From a checkpoint of a small transformer trained on Wikipedia: 15 layers, 650M tokens.
Each number is 128 + 32 x the weight over its row's rms, rounded and kept within 0 to 255. Layers, rows and columns count from 0. Numbers have three digits each. The size before them is the row's rms in percent of the matrix's.

# layer 3 MLP down (transposed), 1152x224, rms 0.0465, rows 233-264, columns 0-223
096:070080130145148130124115067138191105130106082146137097069144127077183125119136208190133121135203174162131081086123127176147128108187177205042148123079134104143139142121186148143179189106144104078092142117117176044140102119146139167133147120171141112129111131125100194067126148127131135124082120103131115107211135136174164084124100139100115121111129119097065102113132066123098171088150134102122094151138138100138134160103131145119140116135149092165156136149072109101116113154185122159110116080126110136113165113105098138130102199132172104107164087109102189115105112154125125148115118171085168108045144069148176151179150175137119128096144142131129092141153172104118102098109
103:076088131140108161168102135101138154162126183104072113121143158170125067105111110146133093153173115148175125037129129104120132097067101109157120121146139143134151130158138116157087189104123112186116177180131083173063048116087114166101144157104183131147123156078108133114129128180120152070141147124138089081174138140107092097110109140096113134155112096092150127131123119165131096110105201109171144108104162135168108104108205126087187103131154165099147147105062148107152155054164145086141187109107104122122150122187160123111167071137122081099202135081149069065152138137079134107176089189124159114128153154143143129119129116101114098183140129076074130136112173127190145125129
085:157139146158180166106144110174163103117053077139180107167149113157137135124186184212118140136134130087136114182116042154135191158116124154119145103112170142121087134194150117051157160051133180064202155126135125107132135088108150102119104159152093122048111102089104153183145143133165113145140083139096143118105068152154034123142102130114127127104138134116125063129124118158113120129114177166129106116184154153153139178133140140176074136164142081128145076140194145132135149154093150152147125092079139125135098096203138098069111121100123133138125143135087169101142108150141092170136163110069125171114102147104155160171098122144105127146055152118145104125166140165142135150089
102:090110072104128125148125134119076116124207150154101134174129087168121112121143111091114102101095159140101140155100142163146102156108183091124160108111164149121152095154068083131135119115160162126129157101138147085145155124131138103120232086083083097129090143081111140126171112153188147194103148199172113114150106065098098132182165113131173183117077135113169122147119124151061121140147138119113108153136173114087084112116137040084148160154094128133068116161138092109117140124148072128172108149125200136147121088099167126085139159168153108076151113080132158108115170152178068140121132176128150110144102157173069109126125101169108143197128130141169157174057171204120152111112
097:111143129130135163107157103111103122109092112107151143138086108061118071129084102111173169104126102114135126155144094154137131128080100120140158120154192152134074210074068138199153187089147156138117140131132173152134121159101158172109076153177197140155090117130153095096097124137173100110145139156112047163158149103077130127104152131108082168044146147134102147125090142133117185117096092144177187111134131142225143140125157152076185201169099154131095109145138180162153122067122112129122152119130136076073092090129148154108106148109159090164048102153181113182137116061164122113131179169119093114153175090134118122150135134130117116105113118148182182115126122156146142124091
103:131089119148194140083063217112123116142139153133095107161100160186114107141137137125097114145082097131146103161115133108136140122146071149113114112130090178095119143153121170168092084101095173116172099069139134167109095154131133106105117069173104139072109121135155184131106102084128122089148176158162125081123126125150147125125145210172091074093155108098099176169150178149136120176149093175050122186135138100132188148165141105141123171128127096126172129175134109142141102124183052158060117067103148188137070091110152083133088135087107144124090126181089083144169135092146132158104142166090115117070075109099029153127115109101102131129115179135134104158119135112109136139117
098:146078127166080153126153054196081195136137133145148153219142133134142097203095112111169115133127161093152179118124099110107134198146139121179088179119143145084123128157139116169089123172111120124130115100149105160142169135158185138153138065106103159131142054161054141110110131140114124090138142067159094195124135118136130099197112150146128123114151098100111162164093185130158133173159122121134148175132155107098150151159125112120129131092131084128181190166162115094182107107124148161088163115144094177142158116119121149099120121164186110122146109134078135122077087050101108092153101163150135185120081139164166174110129115113169104133123112075100100081087079119189174138181
103:147101135102129154128122133149083179167105109150104169129157100061112153124131114134191118140160160150110152107147126092144087139129129057099128139182110070136059119177153110180093108124142193169168097129106092152122131144125145105144111151184087130107184110119148109117200106100094104149097173138172127090080145099075078090131116142128078161178077131098144094096075073137151080102064126161173112156009131153113093114162110169131118059096105153080104164117170127131117149123100205049193114114141153113106130139117122141122119091121128127114129195124125105068097136128186151094103131098087073082150157087122179153186164133136114109121161094138160105142121124106120124124147
094:112157108142062156099117122085127136107173130144094172144137123121123130160163216106135098167149146202151158103121127123124103163153093110142107045094153137161099178096092126147054124198100153114096158092185163130116151130124121100111130120160101108137136120083089122081142167104171098079114107172079109121059109133172143141122129174134137099213114111126077052133120157090160096117164105079104128125137148130124142131154139108154024111077077115154137092104134126122122142113082101158177138107150129139105182133162148126190092128176139163131109071068153134107117163191101126110217112152112125124089128085117145145126129128146112078124183153097088192077077111143107143121177
088:129100132121122110140106130144113148135092172172128125123092167098159153073142162110149143161117100091090097087103131164124181096131115132106123163142116066183163123147090161118129073147170129163054070195067131084060112134109079084117170153103129134086140170115118133142125131124087126139121189123112094090092187113160157111070127123117121087069130120156165169136106105121131082118155099123087116118122167116134161163096127162126145236194064137104115171082057117134100099096085101150145163150143147073082063108158111085152138084140109176150112136124151067192126125140149126124082204079124146168127134158109090130132130106189165107145140165167116141169122097076177117132159
102:122118133155168109073141144094150101135097152143156146103152089157063101184113070149161123125197044142126084179108090147131159121125128132148097144121104138100193115144087162081151109113123092122136191173118129171103140113076149119135147165114111178179112146118104107117170101135173180102131133120184115158194128217154122119086133159143199121174165083135127136138095153094159108119153147121107164148114129154107134074137129182082120096161135199109110195093153113131118101150193111191082139086113156119111172084156121105104089099048093151093138113157138101167159133083069092103101149131131114164102097080155108104135124173079124110139161129123179124164195124074122106124068
103:127129137084115126080111140121148156113127143107127080108114104121161145125117167137156086131115125145159134203158159097109066143083097111106116096124171093098111118195177153141146095160153134130192155083149151138161128143081126140127151142188137127111121144087130163063110069153077089199159126158168099187139053142074136153119141091080118146131126131113133114167140083155170139127170082028146067124101127115170175119125110065122164138081136114094141115169091111105150212093120151178140093151196148141090124171169124110173160152145114121123113111079153121115096185112189140083141145132112098208113142075103172138186111180116129115118102154118164132138153194105105165081116
108:156121136164096116121116161192155182078103105105168141126160146105172125093125115074169135068116150121101212092154118147152111058113136120115126130113118106147136175120135060066106140123114142059085117043163085101108202085067120179140071097117078140074165097146209134085110143127103146152160125141113102115147119175129130143105096141091113116172127172103141128113112157136122185104136120145122146165162125125044148110151104128135148146047119166149100173169121093121086125088086113098154129134117133136090188083180136135141121193089109137100083146132125084102112063117163107124140124114147128114147151092156115107095096097189101165083133126098095201092181144154168142105154
098:074187159116187100159176174128134151157118094123138106140130147075099144124120113046101176135115123135124120147115198121136171133095158087140138161131126109105156113181075119173187133102081144100090121093117121137061184144101149154100132146103132120093145145129094133094180103148171116149132149131174145075118111168127118155106081117159050123140106150137130111121149094120144143166108146142082153144110176095077114126135164183102096139135142145095150133189143158111120114146157161088217057130113142104137161136161132130120087168086117078138124086110178085143104149156144140113146113191038094221084050170151105085124133129145129058156136112143137139122150127092119094222156
097:122101069118118134103143091152126109108147094190209162106167115130110178153145112132100165125090088135138134134177107116144197108186117169050194101109215195140128084135126098116119093130082165074156125198166145158099100125144119147124100064157080123163117044093200136150137113154218154142119123140172127165129197117157135123135134160181123158162147165137098143117082154082114047151104149186174095065110113117158133124144130159156091131128106138145107092157155107119164161106108111130151126124073118129125120162108146130088128118134090156086131139095133166115156080167114115125179150092090179110093115121099097083146137163154163118149147168148077159142087111140162162124165
101:155114086109119106135060136149131108163103138165093128142121104127078174134050131149169144085143171129198100141123210150114158125113105135125098125048073096103165115155065130114145138128121197128165125194165101045148146113121128165165118137145117153115105128113151090161120125086171133171095089145099190165183131133115109149073129100107169154094136166064140061123108108136116108108112051166154110136080112145127182139166111170161100130069199089115120148175154119125108122147089114073113170195134162144149115057174096084123085115118158165159073132096119158088133113151114105110169140133106139146159196111112057168127138143142106113092172095107118112118152113122142112170131
095:066099170129122144146118088146136116128073091126198123117165105120172111155109169082113125147184149180188111111142145097147115127155154147120083129085113088081133143141090092120149132099094141119140099143170130144113092115118140171067152172136089152156177057162135098092211117078189119149102156181205106116067154132119104097131186074184111140178092130167147179098184123164122156161130077174127156098141143140128165103108084126154094117131122146143125119123114128129070127119093087172160119113132158143184123086166124139108107122131137147116067153093179128071127175143095062135187112076159142145151203125149144117160143178146200137200166153168134121148175096119154133114130
116:097147196226147110093135114147107120142140136146123127086103164151105073123137115150111096168139143148127114164128124101101128094141112071153102135124113171171160152092154130106126133145137094032175075180079096118104162130141160099172116092137134182149102123109176188138094128163122079163156094152085158134227097142160109078106154159148133084114035144089061137182165123108134162122130105149134139129175145116136132168091139092097144115147113162131128132137122137111176202095120122175100166195143135121131125077157110204138109161126153101075089166107098147108149115108196107159116117172151103188111142146117165144180128136110064124091132126081165130153092170128097188083126
101:110127177129081098091154127100099158123226152055111127147126129147132135161163189078171086181089096130192125142090108111038160132104124070127126136149082167126113128164114183146143149136090136129121172134100149073101116201087151165110114136145056135088128099128082100103150149093110106058128147145136109161058111107113145130115130111176145070090192156179126161179102146153158085190138109075129112107158097133109137121172157129151128093141118202170138113079133126093179054124148133153114118077152146150118120110133120124186152122165155129121060152136109151120136069078139099139129126075140136129135123089137104081116159094149056118117109077102101139080153132126091091156115
092:124155111160119099125141175119142169141138138117108092087140120137146143096177170107184175141126129082193118135148058129122130103122148108134096109132156162133088128153111114146108158159079149130168147119106135059126171131147019028135142092106182144110111126125083138118095107112126159126132139125171144121110094123148112195121169166153139154140105145173139109170105086064203174044122170112111097134188115108184074151173112154129139165113136107076094055162125114116110207108143178142102114142091136137131103140106053140155142093143135129140121109127054111162099136174111136146164112148121130159145147081110052168127170112145109083119098175140072130129131149188195103122079
098:122172214162095091135135164151136119076108141122137170099105142115120210129131141125169107160117149074065121121172090123093104112139123153023158121114108121107140154143150127158132082106192104150142131134117110120103176149089146157123123126128099074139097114127096131114154146117114121125102168098093118126122120115060124149145142081111132106127083156164146116152131111123104132126072143121136127176152179173155158110209137129037149083121097091108230097141130095184075136147140163172120168133164079148124175121137133109177201132148102129091075124198088157148075145186185136149143126139092162119158144109168126161106132116134177088051156082108140140096173162144171111142188
103:189157160102131117110123089138116123107138118106123080153173134120161102163124115080142080142165090139140121121129098149143067125073071126098175115160186135158133106152048084182148086104061162137128207113146131140146137136073163125108124127101092150132121181084139078157097085111100159113163076151112160165112099074154125153162118164158152099093110119126094150079098140154123134043072141131123156078104105179138116105144151152068087138098166132109108087147195151068107121102127083124157133146141157124129120127109154109144131124165093126175085079115117145157080155148145091175146134122180167154146116069183114107161073163106192115141145036146124078149128076140115093182073
105:139148130130134137101123165159113188146131095092066122092084187103156091164111115162187110083143100097220194123160126161148089150132181119132194095106143111132107103182093098135101118109084135163135157136205134146150140178187141104149149132095129122081126128144123046177152159139119134142123102133127163130172163128147113113113152098137081116160131062123098082063159082137086140182148121185134089094050134072071146106149104119114138150106156164170163199131167146133117120140084129121142079105099105140116148183169107120106122135160148156147114130092146151137142138093041166094173147107115195112108167116185155135075102119152053138122137137153141169180081137103113129103116
091:114133147159166130097193102116095111145112159083193154109092159149127149134123119149141153103149119182066139129178107139118127158171115163139136098136111087095111087149139138132100209146098121149132128099175104165130146143166109151073075140158093185166174137108185107139162137164095129116124105101163124168104092201194125179095171159134135173123232178156162147167108110204143114133087076157080149080110144145152137125093116080161121151174160107150158116084105106132137123145126184119132108148155129136179152105070163136161162105117112117088192146134105146167088120098083156206070119190142108089080105158064103109125088146102141152124143124146093142191109155150146110153075
094:134088133196061075158128066102189081105074115155189167122164101097132112134148111214097103087181201145162116144140096120133115170140149139166175070154147157165177111166148111124104090114144124132136143168096132141165079152097141123097175134179098097134134147079142147077175161201125078139166136157087158132149079157113115100128064136137148125132090141158069142154138098135095155101118191169167039120075096126127106162128116068105138117167123102173122117121140162121154137104130110114132164182068124154081102089119085119115116083107169125113144123096150089144149083092155153121097099149069147152102135188130154101112087102083166136116107114099135117091120170164178105118101
088:186133122130113119178109166151149095104115115199140045163105118204149125099078149166121119118122157132152141108097116177139102115144101152161158152115156142199095194146088119147131078124108148125122139112128178101151098141126148097143107106113155177086168135166124112166122117113099090172091143071159120146085039081091117101115144121194171178154135147156100069132134171143124110086107052144132125071112127085109131145127124130138084102209119184159159140070099119111125157114146123095158121118142115116129082164067160127108098132162158150213099174164111134118002141105153130152086132144133112137125141128097081059189100117095096117104120099144116128160093121091144152133158
075:144102188142177109115151126170095166143074138130123116099137120129201180061135123126133095128108142123119080166091144126117133142117105063082132094055096147140114153122077185130171103070101139120116190116144115088099137115159138082138139190127162143102123102127092097115180137112171105133164140143177111137102129099100161157126097138106078138098157150175074135112169198104097106106165089052118088154085113126126147141125093149092127122111096115116120162097111102100106113202139094130158159095082142070147097164187152147109130168106083174126149160158189123130191120093097102122082041163076131154082116134086139134148110131106102206068032125096118101113106122121139175143122
107:112105163123125085085099070094151101138156073156099100074140152153140081144087130082206117084099144187185134091129098170111144137154102133139166071095131172132155113119124120138108135114129137159156087112097091108140112093070150169179172190121132149108164075112131118131086084163169124149122115153183126096140141152084113103084139129091115106137147078142158177182107135149128125162066095137125153135118126082111154200118199069112158101216133091160117155121098100143189187160144155117097140129096126124157132190133128098140117101131140132114158133104181113103076093104052166162126065163131102161097139184119094084152114174112112141132179088182104125127064137070105141151156
088:111063103183183116120122081184153120125115130143105197122140101130120104167140154138159077090092148137109119083116161131082171124155137148110180109184172086097177164141111084066087131125125141100125158087124130147129085149142207102091183108109101120150092124151094128134130105148141143133143115195151102127131094171148134186154126073174091186153043130116166181178127136202114143128127184087146127145089130121083098084142150177164149089131194088124084114095145102127136134142077141123134103117117139128119136074110086169170130127071104141149093131107094148077148078147121106149140144207085131127063111116172143115087157104051150110143177202145087097078104139127129125125106
094:202095117164108124143102087136112104085117096123120154131174148038152114190079141056093143135109158156108138139115169109128074132155142127167104112125150132075062128113061133128094150107120136170150170155151100099176105157058162125174150105121137109082178112128186154119095096083153142093120123169117158143124178138152107155101111155092189155101126131040127174162130123106104090172176165168133135169170098126139146159129133119095187104171155150120155121092142153110115187173125088060141125129148174101131094069168098137137041170162137090116104099121137075132157169136216103140124137136173129128185128106148072144142189145136106174112125131145107111128161121131093085079129
100:132033088098129119143168118113073131087112131105126158120076135108128103115163146133189122069116183140174102110121139097207048129085103135161094138101170068121081123113088136102104157050132136111089100149109102181155129137149108162186153141165097150126118087101113097077129094104105109170106126154111081123101152152107144106133088128161083089167150088139140133172130136148122104117157171125150181118137080192152200163115119162139119151124123214137087150129133167103094161147105107140135129150118117118057122047149103102155121105106139069122124112133129151190093084040153125124104148125115162135133136095147129120160189081132140138096111139155177149100141220179091105139173
090:154187078047174146116171163106173084110150072080206122153086133157146099161157180149120185121129120151129093103096146145129150086128148107116030132133166127100113138098087183122170138090123151119099078130142134130080087116195106125154142107139182101139128190064101089121127137122120183141120115094162147157131059093162182186092111134155146133105141136179121109112092135142160134120160087166159138126129153102135114184139145161062117118128175117160153150111138144042117161146149147136138087122095104147120107092089117094141118099160123177123079123161079178137089181147097080125110131120110222155100164095197072137155107096147153127095136163123147106130158130069119139111154
# layer 3 MLP up, 1152x224, rms 0.0466, rows 234-264, columns 0-223
097:180116109155138127089104153095146120119208112189140092158126162177179130141126163179116149130136132084200189127127152160169084115101145134152080091126113150143122138153065168128161143128145140128099107182084080136144130152139119091122172148122120131089115182115119115129181135121102088127155144113118143076122104162133127097171173082096117182073150147108080130149176166126149183115176077117140112155136079147174110114109152113108160182100107143089111124106114107128177109138069119163109116128139127139067127128159169120185144102112146161195130183165192141091129112073134121111179103126184085124160192199231077113126093087118161167148079131162115177152115186129142107170103
091:110081127119115100117096163182101178161158201122126181084114134082140082142063102096144119093121143182157122103155164145162132160095148139155117140129110124133172163107178170119147108185135154174080076145090119118102157148197160158116110085087190160126144194138141118095143084194103140163178216139160123141149174158141161120130165124131158146163096141092191167090135118123115143092180143130118139116076176111081132077156099119085179116137127121218157123113079118136111146145134124130130110142225154122157127168052115149189119150135113111104113116111155136111148122099106173106103051111146199062134109131117111168169131101155102131100154143148118129084128125125126067120093
096:087146134114130143151122160117180146174097194096100122130099045101130175129139118136200118135088141178102172220195111129107183083170148151094176142103093097131177108112136103085126156160163154088179077145166085108122128156111096174155087133055188162175102139145134098155140107097098132140101179068120148138140113099116150167187101166106113138123172118195093126094078113116122149108115064126129107166189158166152121113077108099148199149117177183142096159159110121102131146119166171073091133131185115106101161124100135092136183152169141130131101138168134136144170169134087163149138095091089188119078102139128125151153082117099131141174146120111106143103130093137080141119110
101:163142102143152103149119110108103148104125101119113167093122105161143190145098172137161146070142162174192122176149135141144165115173115096180134147161060148126168081167126174150103085170056146139073120177133155132136085154205149138116130088153135117141118154138086170152139146133143130183111141121136129137092106105140136057126166139100154161122109155182101147080129124164114100135085163100122090135080125069093106157212096061093138133147109148130137110161123172136108070105163095093107096191113189092152168165119062130159110107143151139140116146080192085143056158164137109116125107114176084101100068123137132085138079153098163098125135092156080191142087210128132110147109
100:088145083148110115110125137130170106105137083136159146109102134124141162086145126166153144177156125136121157120105121122119123148133156155155091166178102101160138116144103145095129169193167087156151131160106131078177096112145142121189077162166183116132145125087106113132128130197181143089115178144173056092107123150053134117151106109167117103141094178147137058141140101126070103107143122122200138122131116121172158102155101135113132176097145159144118136108103176124152139101095083052148162178143117102135126187176082151151109219108118119137098149103134131084087218128070095136227089117110124149101130151089110110170077144157170201150133083068160144063130117169129143113138
094:178124088128191054188116213140170079109130137143119136112113137100128145120127089091104170143148105222082131141138123196116174129130043147121134126181136154190079127125136166110162144129120155177081152101109099140132096123122137102056127110098179162157100162139164166100108074114168159144166141196059168082119127104132123100095092137117120155116126152170121099116167155146132176113135170120105164141092123130184140120121112090158160074163141132160116143137137162156129135102193171035153115125187106105123170095159110120096176102084149108166074120138120138102166166146128110116104140099089126104169146085050057071122162124133094149095158131135133092099146102125124129094130
104:080146180085088126114167159097102139171137080163164137145159182152111132135142124120144145133075171163183135091117069147101158099123109143127083130160136162124127147138172109053135131138198117157112200071147135114175118107146083150090173178158108146165103144175122109124083146125201147167143158073109214158166108144166102132141109185139147117176135075127135112149086157132166127177134101123070172150169114120140186128118149097116103120102135142081217140119133116134154150156099097136098143124081137119208111113130149092151083173088157114073140157167074149164139129114077127102101113142199130149097150114121116137143100128114135177109117177077151126169136125185202164072154
096:166167150074133057171100187173097141142106150093128146137113112126110074118057070080135147162108090083132084092136162140138095124107146119112135140091119143096129133137143081097141143105092089156115094111135138123065166109164126127127130122142112098109158129157142143129072159069091140143094067157163124043075143118102076146155101139104111131108136095194159120134112091120142100097104126128126069147107153088115086092162123107167126081142150068158047171097100126139111087092096179071140167174099112125085091149092119202157123137166111079099054136065109097103124140179159185136155146134191118136159155095103079108109157124104092155061138145208118073133141143133122108145117
096:148081168080158145143119157152121108113129116099158192153123133074150127181171124123124077134142162166162189124119075082151105117142127133156117097131084136100126044090143140116085156122118055137173115032150140142150205113105122153115083129164092134104111107132109116132069090163161116136087091098116122096151069129117092132170108122161116171157160139111141136153118143136103181135105171121168078122099074086104105040189146118097194103087161135110086114189166149121154118167105167091179103101135094148191186134130178130150112205101169102106117067141096189125127144114097131153146072122146154124170137126108122149150138141104072121093126108156080131103104145144064091097141
105:127187130045128068193084107143183129137164160128140142088097167174135184151148143170096110130104128161102170167159150143103182134092120166142133145149175090154157071110154116080130154174140074135121138114150112163101127134162151148129124114099082121119097116108125143147154075091164077163127145117185160107121171143122135166104172090109134149075136134146133135165167119132096174172133130129084108123145114154150092136174187170139083135106148102082081051099120152100059103141182148168171112118136096173125114097082103125134079168144101065144130166089073129120151110123177133129120099120157137152130084209070056184119116138143077106213114164123200109097113136160151147132116
099:122179094113154138145129144123093146154176141185152115168136117116214120130143179170139100111096117128161165063100139121178124151146175101102090144140128196081218171162154158099151131153158081081114086100118143109133140146107182152103090115156127094135120098159187132110076138130097151150141120114057114143142152134171120136112124157133165202125140156156166116087060132141118135101140080111116081143160118140161146127140125146107146145110194101140116110115135174115096102135107053161128161152106136118125176185122126192094122131154161100133162090118157126160144086111144163092079092065105137175174077108050155219138080117151074088158102140071160118133070129177108112105080
109:102129158158100099087106077109083121115106119184078148122121173100145214161106134134137163137160120089153137093144099099142126149156085072134136129120160183105078086163114124090139159145116168205116129116123179169172083126178101157099149182106170126147125133148097089092154154131157122101107179147078133132138128059177124145139181140125136086123085094102134115104126136115169102160162093156077154104136098149109133103112153131082077138105127146179193058155115175160117136103163133148118169110083143153170200141118143141136109138096133084144133198111071152127217123071147113071158132149092122109134094195061121126181128157110154076097102190073121169105110140140110177126093
099:149114113162156152114102125133120125117138165148102065119193137164115146140181153139118051182134175079128129139110091152167096132108092183156138159173163201088062110150216115155115090099179089155112081177186093090177121107155107117121060086157160190137157090152113181093089174180106169125158108122123166109193123146152124143139126129100147171099138151146109171100103154193158102126165129136171148089154159133177110195118123111109115113101148160213088164161175137118134162126128132109078205111146134094136119136115159132124174113105161052087091153154115173104113105109094070124116118148123151148163178117134140164118147144104124120135118079125141158158167089094133163102125
095:145149141132127113147141098117092083134147162106151137120153097168115181180122132164141128107117150133150180166059128108094147182129104113196097179146084090159145116125087135138085161124101127164108171135151163111179112063097170160151119174142088172086146116121151123172172096135101080080193103140094151116079123076146132101133127145175121140122114095164111120131122108165118091108121164148096176102103127190176147173132085135080145168096081135140074194126120178169102149141137058159121146125109209117081142086148116206147110190062129191121077074076112140147132129116138139097171161112082092146120165098151147126142173124105192126130094156157124046127119069155151148127106
100:139143144131096123117118075151128076097182143078126101138103191124086121160096120139104118140124120111103167108212081139124049135147131150115143177137166142176155104143164108148124167157120127151145176136130117182110114163076145110195137102162129118159156110089167127118149072052149154082121100172140093120129132104137116113129094148100138167136137170081125119123172152086174097066152038108126137176149142160081214114088094163148124148169175108116125161067130149191116102100148149126156168127137158156131069182160125105103172139082138147147193157151104126137174051104128205168111124151133149104116179102058081149099075103160132157160124139149167140074120145156107126121163
087:128161118193162115096103188179084179125135148106089108101132146128084080086124120116095034120096140168154118183114128095137135170126166101163191129106124135200152115136160156089132158102205117134138116151086069114100058120147152119181102116130129146196043104121140167142079105188112171137127215152120141092125159120164117131160097141081160133145076131089121138183142116128083060112105173153100104123049080189156119118161149148131161118132139100150189111170130138184129102128135145094092130120088118112141143132137134141163117089045119158145176103156071149135137118150166127194114103145139150097145119068118134157142147157084079132103095123094125129130133123099081152127107
107:141112104160124104148093099082130130144221125131214088131158129150170044107091160171120138145120096064163123115165169125128142138121092117131172164128059182166160095129197146136148157185150101155077144157167140161108165171110124160089153135111132138138149125131151120144138150133148150117124121071105158109127103094181127084092112094095173157159146139120057130144143119114112122155126110166121185165138184136216160126112101117088132117123146121139149155103154138151100134105118096145105116092139136093178166196138123132129099156081124089082149201169165076151115152144088184102163109090171149152170090157152079131142133133077092129058055186094087146116108130175103151067109
097:086149159192124119171184101138145128148092135121146144094144114066060119155199138142084118132026130184173127161124132202154123139089174142152187171136139114180129133142107104117081123159135074153128155148130136137159118119131121139117135152129182171090108104166140111141181075150117122173174083157075198102214137106151158076151132143140122174150119058114154118144134117102153111103121146182123162142153114127136130152105087121120125108111069133112123110108104099170113132099144144173091120159127123213107122136129158098137139122079087103118122078115151168200153154130192167168161158066159115151107100196150148119130108094112156176180157151105160116179104116176186111147079
095:137104107094129136160106081108132105124115173150159151152133195138124151180062140161146107166142129170122189181151169116161176152129142167132099150157138093152149122134102110161135129085194113107081117140152145088134129116138205185115090137179067134150177178139142084156160124125162076128147164180160092170105150136187110102192090068106108117171146116092130121135182140231096118175144128126155112148058127144105161118155171097161161115111165156107163114111121153107078122152146067147159121131182169168137159133160112103172125152144146130102132132148145139186149140104085095146160177168138083137130130161122159093141068101121146211151142117112176184118137142109060201114163
092:095090085108158202109090156135113094122106185118128175172124126154111127154080132129097153102138082133131160109100168113148130116159110154200118137164170184118124101114111040065126113157146050145155119078140094157107096055178185106158126072122148135116137092122150118165115140161138166165132085172111121139100129106167099108132144150203096133120186157082108113154162132095195144097150134169086157094135110113120045132089113136190122090081122112079096139094096153100157128127121116183151157082120153140194100080119134096091065126166134142126131072118115118089079096128145129161167110068141134135182122154107103113112124127115109132133079145180138153092088164076172146128052
108:097103052117111151168114133175123141141135067096197155164139177173160117190155087133079136110142185098144132088077118121120114071099067161154126158122143140137141164155168119124185153192160137115127174069165085110116073137142053113086145155136122091126104117139098095170070147141151109182134121132157161106047102152129163180137144159094150153121122186085153111100101097141106122161089091118144152157120120094110129129124202092120129113121122100121144141114130151161139120136092114128128131099149168127133100137108154141082183141109160122164135095104098122127156160114047178148121091159169098104124181109132117166112102132112166157149229137174153081179165166197157061147074
103:114197117149117123191193140134128098056165096078097144154093143098155086099156123175092051123111127157129172143091139088102138105124174106184176089173099130112150102114158155130140130125099147127123140163099131124080143097189176199084103162104168122132091095142159109128142180140163083167134144151069117135145144177152169123122125106165132143123119120114118134128150149110142216105120177111089137120114095204155071095104168143125173145101091127159138163125189106158122138122143164145126128108186226111122132114149111130139121143083128128118136102112179163168090103110100100212199131154150103185113084173138034116151189095070119119092124104110146141139088150141125131145119
090:148148148089121159126127213115143159180096119138065114116115099108093148104168096135167115115117123133135138120109167096121139118142127156179173125097137104160103118168139100084103070160125120119125142130187110155186063087176221114129171084123138114067127202177113159109134097101083169150135074097131130167104155107166122187171103150123127102134115083144152077124145193090096126114101182162146131122153112164146111114146083147104084135147152134159120138114157087164132118161125188127152187178130110171189103135050097145121103174133104100138138139135204127143169156147148157080084149134157167169188111187168157160118120109123114176223153157069116145114132116157155109167165
079:110075185143174128142137118134150084128217118145161145084143183178128137207146165163135086114168181104126094138099139123139089133140134041187110156087184104196105142137121104151140107156112158197093121228100127156124108153168116158144120127124131078123206158154112101151126147141130210138106074126130076109128109123096080153106107059127105125157121117118123080159133130155150110123081117114115141152129089101142095139130145131148085115172112084086136142139131161129105144133178122120112144124152161166157102142080116048125157172112092129097113062120136127096131076094151118052093144158093117161196168148194133148117073157144094127130152121148134168146127193123112082078118
094:078107140122111126103161114128109124177156166093159175142151116047122147172109110121112159146142108136114139159139137107120118157125103129143198146105141130084171134140158140112128151165154024107151129139139113138100155128152119129103093112144139103122025118109170133161163128152134116075138133156087162107139182152126131162130154090072083126162091084102209199149116108150130134168131184092127154103067127158169123135135125146103158115076136078080101116120097122142102137109079100159066084098123124147156201074162201128167122145122169108057118122145127127099222157136121166109173175134128166083181156100178197127079114138184147170157115125140176077094142152150118094094128
079:093182073128087137181146153111117062135149127122125144125107172171133113197122138115098147088109076107083165133124134206131130070108103144147179134151174074149093118152147112145120143188104119170137092181118152107125120154095103196080131138140167148118144161102072101099133131142163176159164106096130152118145171131103134109143117145109175164162146116120160157130124108168085146142150177171190136125143116183146143158125145111174142165182153155138198137180168155175105179148124138173131115159208081187171097113111088132145136124140098147156117194143113080143117173178159128134146142170134192106149144140098101125144120200116071070175200116139160182138167170072126142093141
111:067077096084114120130090096191129149077146197102132112087143131130143128111132125219108115166137100116073137072145171174095148126123097061143173154066143181097137113125104120145121132087130169098148043121075159076151155146075146164145136087131110136188156104053169057189177166119136156112161121146107128173082103111154102148150116114163121163031143091125119105152134163114107127069100182083123136107147092115069099084107107112127138126137111112083129196166133138169170080142149136137098129140118102148132109136115137114121082075144107089099160148120125113075161164091110140071113139152116111125094106045172177139150110140127123117159156128133127128098067129166133114148108
092:074140096089147121092078136147112153124124111149085118110122169122193100100141100123089148215173135101106133171147171145177111100108174137194115137140098134105106121125112163155105107173144095109140125143150101160096096085194081103112118120137135210159158109145095147148133152138119133090101201110124138130106170127175149092153055132087132083095173103100145135155092160148116109169205106142118147171239152122162170138144138135118174154155151143119070139102147107099186144114183123098106157107134139174116136183143137120118151141149147111137137172126157143165109200125162145098129071145099145197125152104086138171132081112122086110078129133110172099217141060084130135194133
101:058144127127110166098114104104121175137099131175143107148079098199158144091137140164158135145108157112096089182185091101117156074120124142149122198097150106146160093177151127104156140160142143090124130160101179083070153151198130204111126143129092133159099115163125134148109126155152068138097127141219125109150110142058143154105185093157103117137127089088144147096124083108166186060122120110122125109098141072119100080143116193137157186086095125113070125136110087103069126118186139112149143144085140080111101155208161130128161119154137156132168145147163132164134115096091130084136106125134153154110102185111183096158092144108107109055161142122109147178097140149162184178082
103:124167076106167177107073111147110072179167098124147157110090097053176111166095179128143163134130139126083126136153111190111156107184146110145103133145151140115142101145171167126188126146051148126069087144100156103125148124141082119165119140155026133121149114125119121110177147071101074104107123188131178148191098162146165127098117094068137104121150092113147095128132100138033105199122156101184163173176124141091176111129124139160103117126161128152134169128146142120148158147159119135134111146182040114155132135146072154097116196166160143111125085077123144108146123129095101144171097163137087142095094115151110113136045095173095158108163169134151145106117163159101141108143
092:124113138148089112112117130120115154152135132119127164087202092046120135119181104107126118174108118097118147179098134119112069160086127173155153140177141090179121136157184149179134116231148144131106147180096086110129179130081210156161146156148134162131102119162116109162125091151186108185119167089096100111097186144125147075146166108108171142162122131098116146124146105109089083130117130157118106131085143189170113130115106106179163160157135119063116163118149091155075123092099128124129184077142146074083087124133134181143115109163087122170178116108161093123179078121153150094172097110148022141131075155099180168135104153159131095167174079136133135157102122153104159151117